config.toml
n_layer = 18
d_model = 256
n_head = 4
n_kv_head = 1
head_dim = 64
d_mlp = 704
vocab_size = 559
activation = "swiglu"
norm = "rmsnorm"
norm_place = "pre"
norm_eps = 1e-05
positions = "rope"
rope_base = 10000.0
rope_fraction = 1.0
qk_norm = false
attn_scale = 0.125
bias = "qkv"
tie_embeddings = true
parallel_block = false
init = "uniform"
init_std_qkv = 0.0199
init_std_o = 0.0
init_std_up = 0.0199
init_std_down = 0.0
optimizer = "soap_variant"
lr = 0.00403
lr_mult_up = 1.46
beta1 = 0.95
beta2 = 0.95
lr_head = 0.0107
grad_clip = 1.0
warmup_steps = 200
schedule = "wsd"
decay_fraction = 0.934
decay_shape = "linear"
final_lr_fraction = 0.0
batch_tokens = [65536, 131072, 262144]
seq_len = 256
doc_mask = true
train_tokens = 611000000
steps = 4378
dataset = "wikipedia_en"
Each number is 500 + 25 x the weight over its row's rms, rounded and kept within 0 to 999. Layers, rows and columns count from 0. Numbers have three digits each. The size before them is the row's rms in percent of the matrix's.

# down: layer 13 MLP down (transposed), 704x256, rms 0.162, rows 699-703, columns 192-255
# gate: layer 13 MLP gate, 704x256, rms 0.237, rows 700-703, columns 192-255
# up: layer 13 MLP up, 704x256, rms 0.242, rows 700-703, columns 192-255
down699 098:480486471480477535501437491550478535464467544494571481485502517484480500499500510478497542523501542490515537488448484534514507487493496468455487472518506515495483512495529503520473468480505481
gate700 095:497512520457502501518484492491508515532525512526468479509467542493462549473466543488520493470507495464437505488506488515521484508526511493509491496488464465507464483475443516466502531501509490
up700 095:457525488512458481541497497536481518492487505477485505535537460470497468484471474533457496536491479517531484513499507518451517519460486506484473506450525514479468515491501490478530514489454496
down700 097:521498516518474464489500495518465487482489512480521506510543506466453494508476522463525462523496492494478444496502533513498499527485492475493540459492502504459484519518443550480528498487534490
gate701 103:556472505469479464528572531519524487545518540499450508511500499479488479514470500454502467507513529467510497525502519500480559516461502520510498498467487503493466534481518479492503489503477509
up701 101:469508477498497466495503478558524505487506510521482507518501501485513485511455504490509511508505499530506495494514543552491486496487504512526465493509516482514522513468520508500453501501486492
down701 099:473501492476491542482501447527488441479517523527484521492459530505480484528463501483510530494494466477524507449531493519500527500479462450494467503486504496469538510473508498521534542509473524
gate702 098:493497493488472480510480551503489503504506522534491493475517476513530517455473504497544521493498478463548502501488528500514535492490521509476504480470509474507519495533462474521517489499491502
up702 101:468473488522515522510518488431514494521506517498507531470467517518542478536536471499545508496512515516479500466461467518499480538500473543525507505480521535488501525471510487500496500485511465
down702 095:528505493503491538508516505505465503511509465481489477509487471488524533558507490504507516492529489508468527487471464506479540550497516470534491510517532566525472517457459466499445508546549567
gate703 098:460541485512478546522487526521465518506517489502484521527486511596499477545492499517490510521516506492505509500514545480480504488544481452489502443519470497475490463493486513477498512565490507
up703 093:549504518471489537526470512468516511534486475488439485523544557483537549522525492501485493472483505503522511535524513496507491495517520491520530476503456488483496504487509496504491489523534540
down703 101:479472524480540518539507528520521483510520475512508475514473502455509483526495499523454496432482485569479497457488486503477518475486501489519453487472501499505471474491546506509530506520513529